From a checkpoint of a small transformer trained on Wikipedia.
Size: 13 layers, width 128, 4 heads of 32, MLP 256 quick GELU, vocabulary 8192, 2.82M parameters.
Architecture: LayerNorm before each block, learned positions, no biases in attention or MLP.
Training: a variant of SOAP for these matrices, 203M tokens, 6180 steps.
Each number is 50 + 15 x the weight over its row's rms, rounded and kept within 0 to 99. Layers, rows and columns count from 0. The size before them is the row's rms in percent of the matrix's.

# up: layer 3 MLP up, 256x128, rms 0.285, rows 168-220, columns 64-127
# down: layer 3 MLP down (transposed), 256x128, rms 0.246, rows 168-219, columns 64-127
up168 095:69 46 30 49 54 48 47 69 76 37 55 68 46 79 32 38 43 61 59 55 51 49 74 53 23 21 36 46 56 62 42 20 41 38 41 38 38 62 62 68 36 43 61 56 10 38 46 58 29 33 40 46 46 31 80 33 57 30 61 52 35 52 24 52
down168 098:70 61 65 63 49 64 53 58 35 45 47 18 52 82 31 29 61 37 35 44 51 60 49 58 39 52 36 78 41 69 65 31 55 51 31 49 57 86 51 53 43 40 30 76 48 34 57 48 48 70 27 51 36 47 59 70 81 41 85 35 46 48 58 53
up169 084:51 44 82 52 59 68 66 73 57 43 34 69 62 62 74 88 47 65 47 51 72 78 61 51 55 33 74 37 58 52 59 57 61 45 61 55 49 52 46 43 54 54 35 49 45 59 60 44 63 37 46 36 29 39 41 59 31 54 47 56 33 35 25 41
down169 097:42 49 20 40 48 24 64 39 59 37 56 50 67 62 51 27 50 72 51 82 50 50 52 39 65 60 32 66 52 49 28 50 34 73 42 60 59 63 46 51 53 34 21 36 50 52 20 33 43 50 54 63 74 36 72 38 46 53 68 43 41 31 53 63
up170 096:49 77 56 52 44 54 47 55 22 70 59 47 66 68 52 48 41 57 56 32 52 63 70 48 43 35 55 55 37 51 39 59 35 75 36 40 69 51 22 39 48 65 66 65 78 27 43 50 75 89 24 60 52 23 35 50 48 37 36 49 43 40 43 46
down170 100:32 58 88 39 67 65 51 62 68 38 61 65 32 57 49 56 35 39 56 54 60 48 28 41 62 55 43 68 56 57 47 51 48 55 59 40 43 57 27 60 84 77 57 35 39 49 48 61 22 45 77 29 57 36 53 61 46 56 63 54 26 61 72 61
up171 099:60 50 56 26 24 80 63 57 54 56 36 30 30 33 29 71 40 51 50 57 58 52 52 57 23 74 77 69 61 65 63 51 34 23 46 18 33 50 47 58 38 37 46 56 37 36 43 92 50 50 35 75 26 51 44 51 18 53 32 66 72 73 62 67
down171 105:85 59 69 88 41 43 53 39 22 38 14 44 49 41 41 37 45 35 41 68 55 38 56 79 58 68 73 41 53 51 45 37 60 71 52 53 60 63 62 49 44 61 51 39 30 37 70 33 61 52 40 73 43 47 53 34 57 36 37 48 75 70 63 65
up172 122:28 32 43 44 45 43 60 53 39 46 60 59 58 48 65 47 37 53 20 48 31 62 76 43 46 55 52 46 73 44 44 37 63 48 59 66 15 30 57 33 75 54 09 38 48 71 55 46 55 51 37 52 34 49 53 52 54 43 58 62 48 65 50 65
down172 125:26 38 41 59 40 40 54 59 59 42 36 64 14 72 65 70 44 60 32 64 28 68 55 84 74 47 46 34 49 83 15 31 36 39 34 33 25 72 47 64 56 66 27 45 44 33 35 61 51 59 46 53 32 68 45 61 29 70 52 44 48 45 60 56
up173 103:39 50 45 54 66 31 73 63 75 49 59 57 27 24 80 42 60 41 35 08 39 55 64 35 37 45 37 66 69 22 69 66 48 50 30 55 34 30 68 54 57 70 45 36 53 59 56 53 15 46 43 28 57 79 55 52 74 61 72 39 72 51 45 57
down173 103:33 48 49 61 76 54 86 32 46 64 23 39 71 45 61 67 26 46 71 53 41 99 39 50 30 49 43 53 54 43 54 49 66 40 54 76 48 53 46 80 52 45 42 49 41 70 47 76 81 57 55 42 37 28 78 44 58 48 37 42 59 66 34 50
up174 098:32 46 40 59 45 39 27 48 57 51 45 67 54 50 22 62 48 31 47 78 27 66 58 76 42 55 61 53 36 58 42 82 64 40 61 49 19 30 45 59 44 37 70 45 44 08 71 42 68 57 72 31 37 29 70 62 42 27 60 53 40 44 61 58
down174 091:70 57 59 62 61 76 39 61 70 47 52 33 52 45 33 32 46 50 65 53 74 60 71 32 51 54 65 44 33 36 73 57 69 45 41 47 40 35 40 29 16 40 50 66 46 50 53 43 76 48 51 61 44 47 07 55 35 33 66 32 77 59 79 41
up175 107:53 26 73 45 64 38 57 45 71 59 62 41 37 61 43 64 57 42 76 45 30 57 33 65 65 50 48 47 37 49 58 36 51 32 49 21 39 71 49 72 61 39 42 30 69 48 55 42 47 36 44 64 75 48 43 55 58 50 59 30 34 51 14 66
down175 109:57 35 62 53 44 23 28 69 78 77 82 60 64 41 57 62 57 67 55 21 51 52 60 38 42 42 55 69 31 29 50 38 64 56 97 30 59 44 35 55 50 42 67 19 54 30 56 48 57 38 48 69 60 33 53 62 29 43 40 28 64 78 46 40
up176 105:72 48 60 28 44 47 61 61 52 51 70 50 62 44 52 42 43 36 48 87 28 63 41 52 62 46 48 16 59 32 45 60 59 75 10 82 24 43 53 65 49 36 50 56 47 51 45 40 35 25 49 27 74 70 19 51 57 42 34 24 54 64 79 61
down176 101:44 53 42 54 40 53 58 63 55 44 56 43 83 68 34 37 50 55 55 42 35 20 29 49 53 66 39 58 50 43 29 49 49 43 45 25 58 52 25 60 63 58 43 70 38 39 34 50 48 52 11 30 39 56 45 32 53 31 58 47 72 35 50 44
up177 090:38 60 44 13 41 55 42 48 38 37 64 80 59 42 82 35 42 53 61 38 64 68 43 39 59 77 36 48 67 43 41 61 55 50 65 67 39 75 49 57 27 45 48 28 62 42 59 61 53 64 48 46 72 62 57 43 56 27 38 54 76 69 41 51
down177 096:54 67 44 60 57 44 69 47 49 65 53 62 60 53 50 53 47 36 51 75 54 69 36 67 41 58 62 26 20 21 57 20 79 64 45 45 48 62 51 21 35 36 46 62 51 53 45 25 56 58 69 23 41 24 41 45 68 41 75 35 55 50 33 36
up178 092:75 50 44 29 47 55 39 24 54 74 48 59 32 44 71 15 36 72 26 87 56 36 73 74 56 43 37 48 42 20 51 55 21 38 28 51 55 51 62 20 23 33 48 52 51 44 49 65 70 41 31 57 71 32 60 73 57 38 56 43 60 65 70 42
down178 087:40 54 38 45 47 27 45 66 43 19 60 33 47 66 59 73 81 42 61 56 50 58 11 67 42 63 55 50 66 48 33 42 52 39 78 11 50 47 76 82 48 40 74 46 63 62 77 40 52 48 40 29 02 50 58 73 54 44 65 66 50 40 57 49
up179 109:47 46 71 65 54 62 50 21 43 50 87 05 62 40 44 61 39 37 72 67 78 47 45 41 48 53 61 61 57 44 76 53 62 51 24 51 60 42 21 47 62 39 50 26 56 42 68 45 88 39 52 49 41 38 39 52 48 54 40 58 37 33 58 69
down179 096:36 30 36 48 46 49 79 82 52 47 23 24 59 45 31 51 61 59 20 47 43 50 56 29 71 79 45 60 51 40 47 56 51 45 29 66 55 32 64 45 54 62 45 42 63 65 81 19 55 13 41 58 29 63 41 54 29 57 62 56 58 37 29 54
up180 123:83 80 45 38 36 47 81 73 57 78 62 35 32 78 42 34 36 56 83 34 41 80 41 43 56 52 25 64 55 43 26 53 53 25 68 63 46 38 55 57 59 65 34 58 50 48 36 53 39 60 53 66 41 59 59 55 45 17 57 66 57 35 50 44
down180 118:42 80 46 65 07 67 60 38 76 46 49 43 49 45 40 57 26 45 49 56 44 63 40 44 42 47 32 26 64 26 59 70 41 32 72 51 39 57 37 81 50 36 46 20 53 57 66 69 46 46 64 50 60 40 40 61 60 38 74 57 46 56 45 60
up181 095:75 47 37 65 65 66 38 30 71 24 67 64 59 44 31 53 24 64 54 45 24 65 46 43 60 45 71 52 43 51 25 52 62 56 42 31 48 35 55 28 60 38 34 69 37 65 37 41 43 29 54 67 35 59 71 43 44 40 56 56 59 98 31 23
down181 116:62 77 26 53 51 69 31 80 52 40 42 59 84 44 39 44 56 46 73 60 57 67 30 62 58 47 46 60 73 33 39 67 50 59 53 26 57 43 58 40 36 38 63 77 26 18 60 54 56 54 32 35 46 46 52 65 45 25 50 54 48 53 42 32
up182 103:56 52 66 33 49 35 35 73 67 60 56 75 53 60 33 23 54 38 59 48 46 83 31 62 30 48 65 51 52 57 48 41 42 78 55 32 47 75 46 49 45 44 44 36 36 63 34 34 52 52 36 60 62 42 55 34 65 72 64 48 78 51 49 33
down182 100:44 52 57 51 63 55 50 72 43 58 52 47 45 49 53 46 54 77 54 34 48 42 64 21 71 49 48 47 33 39 41 45 33 31 52 80 28 30 27 30 65 68 66 43 61 34 49 60 57 69 77 46 48 49 37 41 60 48 33 48 26 76 40 28
up183 089:43 38 60 49 70 46 54 41 19 21 76 43 60 87 73 46 61 77 57 47 38 38 23 51 48 42 20 29 72 68 53 64 13 54 57 58 76 39 72 28 69 61 52 46 74 46 44 72 62 74 73 71 71 44 39 33 25 57 40 46 54 43 60 37
down183 096:67 49 21 53 29 36 35 67 55 28 66 70 51 62 22 50 31 35 31 36 55 63 25 49 48 58 64 52 49 47 26 26 50 40 58 60 42 69 58 76 62 65 25 38 67 57 60 31 55 22 38 48 45 28 82 43 52 40 42 34 36 48 59 52
up184 098:38 32 44 51 61 51 65 55 58 37 55 45 45 45 64 46 44 63 31 38 33 63 31 44 48 82 49 52 87 58 50 39 61 58 66 55 78 53 39 52 51 28 52 47 52 21 46 64 68 71 46 60 42 60 71 46 51 53 60 75 59 40 64 54
down184 100:47 48 45 55 55 59 55 49 82 72 60 52 61 59 58 54 58 56 47 66 41 57 49 49 31 44 75 47 64 66 45 52 33 71 89 51 56 66 64 66 57 64 24 61 55 56 66 64 26 80 32 69 54 47 49 51 43 50 25 68 49 52 55 43
up185 108:42 43 43 32 60 28 54 57 48 39 51 50 17 72 54 77 44 40 54 65 56 52 40 71 60 36 50 49 54 86 69 38 28 51 20 35 19 64 80 52 41 31 28 33 49 55 46 50 35 65 40 52 31 43 49 34 55 47 31 21 53 63 60 47
down185 107:52 49 50 56 66 49 55 39 65 41 45 54 58 46 63 42 54 36 55 59 54 45 60 34 36 69 34 54 09 41 69 43 52 36 49 44 41 41 30 81 40 73 62 71 36 52 59 57 56 54 54 40 52 42 53 77 57 61 40 62 67 40 44 65
up186 101:53 40 65 66 66 32 25 70 43 78 15 31 43 22 26 86 49 39 54 41 31 15 54 39 44 51 29 38 29 64 32 37 56 34 40 42 23 58 57 63 46 57 64 45 75 59 58 53 46 62 40 32 69 50 63 60 91 35 67 36 55 42 44 25
down186 116:52 61 59 41 59 53 58 42 49 75 37 34 51 51 41 78 42 42 74 55 13 47 61 57 44 50 37 57 39 48 47 56 72 55 27 68 44 35 41 42 63 64 58 52 40 38 58 57 38 77 48 38 48 14 80 79 71 72 49 36 25 80 65 10
up187 086:32 27 41 70 37 33 53 44 39 50 70 47 59 47 29 66 54 58 43 49 45 45 65 48 58 92 18 67 45 74 48 53 52 51 51 45 41 49 43 31 63 43 58 69 47 55 25 42 36 74 29 27 13 58 37 66 30 52 52 60 57 39 42 55
down187 107:53 51 51 60 34 29 43 55 89 75 68 43 58 58 52 60 40 51 48 33 30 15 49 49 60 41 50 92 45 47 38 36 50 36 60 48 38 44 55 57 44 71 60 58 61 72 50 37 15 37 49 43 54 53 52 51 26 55 28 62 29 56 60 66
up188 084:40 29 50 29 51 52 71 29 57 35 64 44 68 45 63 54 72 83 35 48 61 27 38 47 43 52 46 65 64 48 59 75 65 58 46 60 56 26 70 57 44 84 64 34 33 49 22 55 64 36 76 68 24 69 48 53 32 58 45 33 35 60 39 62
down188 091:68 51 59 38 65 54 55 82 46 16 52 13 17 55 52 80 50 35 33 39 26 52 52 24 41 81 52 29 55 58 31 23 28 57 41 47 44 34 48 51 52 57 53 55 68 46 46 48 40 37 40 61 57 35 68 51 36 54 54 49 59 55 77 60
up189 102:54 65 49 39 87 50 69 39 38 38 71 30 49 39 56 47 36 64 47 37 34 58 22 47 54 35 36 45 29 22 67 57 31 64 27 62 30 81 61 52 55 39 68 68 59 66 44 45 41 52 46 36 63 49 38 31 27 50 50 53 42 45 33 38
down189 096:53 56 34 27 29 54 48 63 46 94 53 62 61 52 29 31 69 31 35 63 59 48 54 57 30 28 51 68 43 62 66 60 50 53 46 52 47 29 31 59 41 43 37 72 46 46 49 59 74 41 60 45 41 65 41 24 40 36 57 27 58 40 59 55
up190 095:52 37 43 47 42 40 54 61 65 27 68 55 48 63 60 41 43 82 39 49 63 64 52 64 35 78 38 33 24 32 40 80 59 66 58 71 47 35 47 22 57 45 47 22 91 47 61 22 72 19 41 47 71 64 59 33 58 66 48 31 26 36 81 26
down190 091:42 35 66 62 63 41 68 27 32 42 43 34 14 61 43 24 85 55 53 58 39 48 46 26 42 71 63 52 45 61 43 33 77 27 34 49 71 54 69 39 46 43 41 59 23 22 23 51 37 41 70 53 29 36 54 33 26 55 52 33 58 42 49 58
up191 115:52 71 66 41 71 49 43 85 39 76 34 75 60 13 51 87 30 54 39 39 22 25 59 26 62 50 48 49 48 22 42 79 65 43 38 32 53 42 62 43 59 31 40 55 36 85 47 55 56 61 68 48 57 37 77 62 50 45 74 57 59 49 40 35
down191 103:59 42 35 39 54 55 70 40 45 43 35 31 14 80 39 55 78 44 60 39 52 67 38 43 26 37 33 53 50 48 62 34 45 42 29 74 49 38 81 44 51 55 60 65 74 38 49 64 46 42 71 36 64 63 48 31 25 67 23 60 47 38 21 30
up192 101:26 19 60 54 27 53 47 49 58 67 61 49 59 50 40 73 71 44 65 73 43 45 37 48 71 52 43 35 89 36 56 69 53 47 45 69 69 49 40 47 44 43 69 28 70 80 45 59 60 53 43 39 63 28 48 55 43 35 78 51 52 34 61 73
down192 099:34 64 65 53 71 51 36 56 63 87 64 33 43 30 79 42 34 71 35 36 51 38 43 68 59 53 32 40 44 53 41 47 39 43 71 48 55 75 40 33 82 65 57 54 63 36 38 39 27 64 46 65 66 65 40 65 82 64 47 74 52 36 38 62
up193 096:49 62 35 39 16 41 22 40 56 40 44 45 70 43 29 50 76 58 60 42 83 44 53 54 56 51 22 51 47 50 49 65 54 49 49 65 64 58 41 51 37 29 48 49 64 34 61 48 47 43 23 25 48 51 31 43 43 50 80 78 41 57 51 61
down193 100:37 36 60 46 79 39 42 42 54 46 62 55 28 19 70 44 41 45 17 31 49 60 58 43 47 28 51 70 63 50 47 36 85 47 72 56 57 21 50 32 44 64 43 45 54 47 39 61 62 53 70 59 41 73 54 39 62 54 40 50 60 74 49 60
up194 113:80 87 47 36 90 39 42 55 48 37 37 39 49 73 81 47 51 56 51 37 44 38 74 59 39 49 53 55 23 38 39 41 50 38 26 92 47 50 67 52 43 28 55 54 42 51 46 28 48 66 38 44 71 63 49 58 45 53 34 48 57 63 57 27
down194 114:65 84 38 48 46 54 60 55 27 58 55 47 59 76 63 33 82 51 46 35 39 36 72 65 38 46 50 99 51 64 54 52 36 63 56 66 83 30 79 35 46 53 28 36 50 50 55 51 79 22 49 18 57 63 43 37 33 41 31 54 45 43 40 62
up195 084:56 36 72 68 49 53 44 61 41 56 57 61 49 41 55 68 43 72 52 51 48 43 64 62 26 30 33 39 43 50 46 29 50 54 63 28 72 52 75 57 40 55 61 37 57 30 45 36 57 42 40 29 49 40 32 94 30 42 67 60 33 34 63 48
down195 094:64 52 41 45 68 32 40 24 60 72 51 70 53 62 74 50 59 51 42 64 52 58 36 53 56 30 63 68 44 48 57 33 50 49 40 43 31 46 48 52 47 59 47 41 34 57 29 50 74 36 57 77 54 64 54 55 57 13 40 32 44 32 36 31
up196 108:19 51 58 48 49 18 57 73 47 49 11 39 52 62 80 61 78 52 59 47 56 45 95 68 62 38 35 72 43 41 78 52 48 45 57 56 35 49 34 50 19 55 48 45 54 55 58 61 51 65 54 48 38 49 34 33 61 42 46 61 53 44 46 43
down196 099:50 67 32 37 74 35 57 56 68 62 90 30 38 44 47 48 39 51 52 32 55 55 28 61 33 67 41 31 49 51 38 66 48 49 63 46 79 29 61 22 40 38 51 48 34 49 30 80 62 46 23 52 49 27 45 78 40 44 76 42 35 37 62 38
up197 095:81 39 66 37 44 53 73 51 46 64 60 41 52 52 49 40 53 38 20 51 55 79 60 68 49 27 51 48 51 77 47 71 48 24 58 48 33 60 58 71 38 33 56 49 49 26 39 81 52 54 34 37 28 52 33 45 45 37 76 44 48 64 51 46
down197 091:42 61 67 36 40 54 58 26 57 57 41 63 34 49 47 30 45 51 57 85 45 65 42 21 30 64 91 33 46 16 59 54 21 36 57 46 40 47 41 70 65 46 52 50 56 64 45 68 42 57 83 55 56 79 26 40 40 22 74 48 29 52 63 62
up198 094:58 69 49 44 57 36 16 72 61 59 66 57 58 33 27 68 56 29 37 46 55 63 23 25 44 70 55 65 17 53 51 75 35 68 53 33 44 76 29 65 64 38 40 41 58 52 50 44 50 39 46 60 51 47 45 42 50 36 55 83 49 43 76 48
down198 102:51 57 40 60 49 68 48 36 38 46 53 35 74 60 66 58 46 48 45 39 51 51 30 47 50 59 80 31 22 45 58 65 15 69 57 14 37 42 39 79 48 62 78 90 36 75 81 53 54 53 50 55 19 44 48 45 64 66 72 82 66 13 36 62
up199 094:54 49 35 46 49 55 37 34 77 50 51 50 68 48 40 40 50 63 46 71 42 85 29 54 40 49 78 43 52 57 72 08 36 31 61 73 60 44 59 27 44 44 53 40 33 60 62 47 57 62 40 45 13 59 54 46 67 42 65 49 48 70 64 44
down199 100:59 57 15 37 73 41 57 52 69 70 44 50 37 06 46 46 72 30 33 66 48 32 44 42 65 49 43 51 57 46 71 49 57 48 73 56 81 47 52 51 46 40 43 39 50 60 62 63 60 39 19 71 37 73 41 28 61 31 58 58 52 65 41 20
up200 121:41 66 31 52 30 32 56 37 63 59 38 46 48 54 59 77 67 72 52 44 63 43 40 77 66 62 46 35 38 47 54 54 48 87 14 43 66 52 58 32 59 40 70 57 67 49 66 44 43 63 56 37 41 51 56 85 35 26 44 67 67 56 40 90
down200 109:39 44 53 48 64 77 38 67 36 70 58 71 60 61 50 67 47 53 41 30 46 49 52 57 59 49 73 40 91 49 51 46 43 71 53 42 49 45 42 51 48 59 37 52 38 40 49 66 13 40 57 65 40 30 20 32 61 37 54 17 51 48 45 45
up201 099:39 65 64 57 45 29 49 24 36 79 19 49 29 28 38 62 58 47 83 44 71 56 50 61 42 52 50 52 57 70 34 51 55 27 32 29 80 69 61 35 00 53 32 42 52 51 39 54 34 31 42 72 32 50 30 35 80 86 43 56 43 52 71 50
down201 090:47 37 50 33 71 63 18 42 66 43 57 57 72 56 48 50 09 47 48 48 15 69 60 56 68 61 65 41 41 22 69 42 40 51 60 67 36 61 43 66 44 55 36 37 38 68 36 39 53 53 21 54 43 40 58 54 53 32 70 42 53 23 47 60
up202 092:51 71 50 43 46 47 84 58 38 60 75 59 47 26 63 53 47 32 74 42 44 49 51 55 38 63 51 41 54 46 69 36 56 29 46 61 55 16 51 46 72 28 30 49 34 58 51 37 33 31 65 65 41 61 50 22 52 40 97 25 37 45 65 67
down202 091:40 52 39 72 15 62 31 26 50 61 43 64 47 66 51 36 56 31 51 38 38 58 50 57 54 48 53 50 33 58 35 34 47 52 64 36 05 66 33 58 53 40 83 45 52 60 56 56 40 52 66 44 57 50 59 64 44 73 38 54 26 57 45 43
up203 098:20 77 37 52 38 68 60 71 22 49 55 72 63 62 42 56 51 27 38 30 46 67 48 48 38 80 38 52 62 54 32 69 43 60 69 55 53 67 47 38 51 38 27 36 35 61 62 87 50 40 61 54 43 59 66 62 77 25 31 40 63 51 65 53
down203 098:36 58 44 48 46 62 43 62 43 39 60 50 50 54 30 45 73 45 86 75 47 58 50 46 63 63 62 43 47 30 70 70 61 40 93 83 75 36 46 55 51 46 60 37 52 36 53 59 49 43 43 34 37 28 77 38 28 37 54 45 50 73 63 59
up204 096:48 82 52 42 43 76 64 75 58 39 61 57 55 36 47 44 63 71 41 52 55 83 49 42 53 59 87 32 57 77 37 76 83 72 65 57 20 44 33 31 53 46 59 59 39 49 49 51 38 52 49 41 54 52 44 69 42 53 52 46 23 45 44 71
down204 095:67 41 42 36 52 57 56 40 57 75 32 55 49 44 35 57 60 54 63 34 44 43 42 69 32 54 51 31 51 56 36 30 19 39 69 42 79 54 50 38 21 29 45 60 31 56 40 47 52 68 37 43 38 71 64 60 66 19 44 50 66 39 65 46
up205 106:32 41 51 68 70 59 19 23 31 58 47 50 79 65 51 74 40 60 35 48 43 50 58 70 63 49 21 45 54 53 52 53 49 42 48 64 33 50 39 45 62 54 39 63 55 53 46 55 56 68 45 41 34 46 50 43 43 53 58 57 43 68 89 78
down205 102:53 34 74 33 49 53 13 40 57 41 50 44 61 53 61 48 50 30 48 45 62 54 47 30 62 71 34 70 45 37 56 60 57 56 36 64 48 67 24 30 87 47 41 45 32 45 14 40 68 37 70 38 60 65 66 43 38 49 43 40 52 76 48 38
up206 092:67 40 38 39 55 43 24 53 61 54 66 53 34 64 50 49 19 31 41 31 46 49 58 32 67 75 57 72 47 66 49 54 83 47 69 35 35 66 49 72 30 63 32 52 54 25 42 66 50 41 60 69 66 34 34 51 21 72 61 53 36 68 66 41
down206 101:41 34 42 53 46 70 70 31 47 32 48 43 43 36 48 63 46 48 64 43 58 50 64 51 69 57 29 44 59 52 38 55 57 46 45 08 61 63 42 62 34 26 59 45 68 81 40 17 48 31 40 77 41 61 43 52 46 88 66 58 67 58 34 32
up207 100:79 40 23 54 22 59 54 31 57 64 59 66 50 33 34 60 49 45 60 73 64 50 44 45 64 42 46 35 78 26 46 32 64 55 55 52 67 78 64 39 52 51 53 50 49 54 55 69 63 47 10 46 40 61 53 45 32 43 67 65 76 46 70 58
down207 103:58 50 53 34 54 58 51 52 49 57 46 69 51 60 49 48 21 49 31 46 71 38 63 42 48 22 61 41 37 49 68 58 73 18 49 58 52 36 39 68 86 59 51 28 49 66 48 37 87 37 57 28 72 78 48 62 29 58 31 50 53 35 50 54
up208 085:41 47 33 41 62 46 42 60 67 62 75 48 33 47 64 78 46 53 49 60 21 12 53 56 64 61 65 51 44 54 47 15 49 65 54 32 29 84 29 71 37 54 45 34 59 38 60 58 41 49 52 32 63 43 63 38 39 31 62 62 59 65 45 79
down208 097:35 51 33 42 44 58 22 55 34 74 57 67 63 46 50 45 52 48 53 57 67 50 40 44 58 45 46 35 45 17 52 46 86 59 77 64 39 57 37 66 69 42 48 72 62 39 62 44 35 53 43 36 42 34 65 48 68 53 63 59 79 22 67 58
up209 105:66 86 34 52 63 42 47 57 47 56 40 46 22 42 55 71 49 40 27 46 28 51 63 38 43 46 53 47 56 32 61 52 25 42 43 49 22 38 60 40 74 59 57 55 45 57 70 55 54 35 38 30 21 66 52 39 07 68 59 44 67 63 47 33
down209 107:82 38 69 53 55 62 32 24 36 31 51 36 68 59 51 37 28 64 48 61 42 53 38 51 34 38 47 77 54 46 71 41 67 67 16 54 13 42 41 63 45 61 27 52 37 48 62 36 58 51 52 83 55 79 67 34 34 53 56 36 58 39 48 22
up210 095:65 33 51 45 44 55 53 65 57 54 61 56 37 49 49 47 69 34 67 66 38 65 37 48 39 35 35 25 60 38 46 44 51 30 70 63 22 37 64 75 87 65 30 11 61 58 41 59 52 57 38 70 35 58 56 52 30 38 82 47 61 30 89 56
down210 087:56 69 79 35 52 55 47 43 20 74 56 59 43 65 53 47 39 41 57 50 67 48 72 52 30 20 31 60 50 41 65 65 73 51 53 49 52 33 36 48 54 86 39 19 49 54 42 47 41 54 59 61 53 63 26 52 69 63 41 73 61 66 46 09
up211 114:55 30 45 39 42 64 73 54 54 47 65 61 58 80 49 39 60 62 67 50 67 78 47 61 56 46 62 44 57 50 31 80 89 32 39 26 32 71 47 43 57 37 56 50 34 50 37 25 68 38 41 69 45 25 52 71 54 57 35 58 24 52 75 67
down211 107:39 65 37 50 45 34 26 29 71 35 34 68 58 44 63 45 26 51 53 33 38 29 59 54 65 46 52 11 41 60 49 65 57 62 57 26 56 87 53 29 46 85 34 16 62 50 49 40 17 69 44 57 52 47 40 28 64 63 16 66 61 24 50 61
up212 090:38 53 45 36 51 70 60 54 47 47 60 47 57 89 52 34 45 43 56 67 68 52 55 36 70 48 77 53 39 55 17 71 67 38 62 72 55 28 24 46 56 53 41 40 50 61 29 48 52 59 56 22 42 52 21 18 02 59 45 80 68 60 58 38
down212 090:54 29 45 36 79 42 48 56 57 22 62 51 87 39 16 52 55 39 63 51 66 32 72 80 40 49 56 52 46 38 75 40 73 63 43 42 29 51 88 54 36 33 41 35 46 53 49 61 62 68 39 46 62 38 58 60 61 21 35 33 53 51 24 61
up213 108:69 32 74 62 80 61 25 31 65 57 66 32 21 72 53 77 69 49 52 45 20 48 51 74 66 53 51 49 21 50 59 42 67 62 50 43 54 32 34 20 58 18 35 45 57 56 33 51 38 57 29 69 26 34 44 39 44 55 59 42 50 49 45 70
down213 106:57 49 45 72 39 63 52 56 43 56 50 37 43 41 67 42 41 56 50 78 65 50 31 73 59 45 81 56 34 55 42 46 28 58 47 61 37 31 60 79 57 63 56 45 48 63 42 34 60 62 42 28 60 40 39 56 53 78 50 35 68 54 36 48
up214 112:40 70 46 44 57 28 39 39 33 43 42 55 68 39 46 76 45 79 45 85 43 31 55 49 65 41 49 27 35 53 68 54 28 28 45 59 54 49 77 13 34 48 56 37 46 42 41 32 39 46 67 24 55 67 42 52 38 06 50 41 43 63 58 23
down214 106:33 43 49 52 71 45 86 50 72 80 33 40 58 84 64 59 48 73 68 41 63 80 66 51 37 57 44 37 31 49 77 50 41 61 63 45 53 56 28 44 48 56 39 76 49 52 32 39 63 38 55 69 64 58 74 57 64 52 77 53 43 44 46 71
up215 084:56 64 55 36 63 41 48 55 45 58 39 10 60 47 50 72 59 39 51 51 35 40 56 57 58 48 40 60 27 78 51 69 44 46 52 56 46 44 48 90 56 30 82 65 52 42 31 59 59 75 49 27 32 50 50 73 50 81 71 47 36 36 69 35
down215 090:34 54 42 78 38 46 54 60 52 60 50 57 47 49 33 32 63 45 29 70 48 29 55 57 71 40 70 70 48 33 68 38 42 48 64 48 72 63 55 59 55 50 58 39 49 26 29 77 47 70 31 56 83 40 55 36 38 40 44 71 26 54 56 26
up216 089:34 60 71 58 36 61 58 36 65 68 47 40 38 54 41 62 35 68 51 33 54 47 54 53 40 45 63 46 53 42 29 62 45 82 47 18 50 34 68 54 96 76 60 20 36 27 37 36 47 55 48 23 53 59 38 47 49 58 48 34 35 68 52 52
down216 104:33 60 68 51 39 29 33 69 55 76 72 35 23 66 54 63 55 51 64 52 52 48 36 39 55 42 51 24 39 42 12 49 47 56 62 27 70 49 59 53 83 51 45 50 23 33 41 53 52 34 36 41 51 43 16 69 36 48 81 38 53 65 55 69
up217 085:48 65 29 50 63 59 73 30 53 32 59 49 62 02 51 52 49 76 56 46 69 44 41 44 59 09 82 33 81 60 39 55 84 59 55 60 51 52 43 26 70 75 61 69 40 62 62 40 65 40 62 53 39 64 36 46 43 48 41 56 35 57 66 59
down217 091:32 73 58 78 50 24 42 47 47 59 38 34 29 34 37 53 57 57 32 36 37 29 44 60 48 38 43 52 38 47 66 30 38 48 46 52 53 44 53 38 27 52 34 52 51 36 54 58 48 56 43 43 54 32 59 44 55 57 62 00 57 62 38 29
up218 110:85 53 41 67 75 25 60 53 39 53 39 60 52 51 70 61 52 49 31 61 62 65 62 24 68 56 37 40 70 42 44 45 33 69 55 76 68 35 24 20 37 43 42 63 44 46 45 47 67 67 78 34 51 60 67 43 29 51 66 83 47 47 57 37
down218 126:68 55 60 66 74 69 63 56 28 62 27 74 51 61 67 62 72 36 61 54 54 80 84 16 39 50 58 31 36 40 45 47 40 40 50 70 72 65 47 53 29 43 49 36 26 56 28 58 62 71 75 46 38 56 51 39 21 50 16 58 45 60 43 46
up219 083:71 59 31 24 72 59 55 47 35 31 52 70 54 46 35 61 51 39 71 50 43 50 54 30 38 68 45 36 46 38 33 75 60 51 35 61 56 29 53 45 40 52 40 58 42 65 59 32 44 49 35 25 44 59 38 62 50 37 32 43 71 79 53 61
down219 091:30 53 55 56 69 39 65 49 57 73 54 54 45 62 64 43 36 52 52 74 65 41 58 57 46 71 26 29 34 83 63 23 74 64 87 51 55 66 44 42 23 28 45 45 48 44 34 54 62 29 64 54 54 64 26 47 66 69 88 42 36 34 81 48
up220 123:54 32 30 49 66 50 32 73 40 49 66 19 40 34 30 69 46 58 53 56 32 55 36 52 63 23 42 61 50 83 60 42 56 39 46 50 54 51 46 66 39 48 24 71 56 57 71 44 31 35 47 65 39 56 76 20 40 46 62 57 47 52 10 44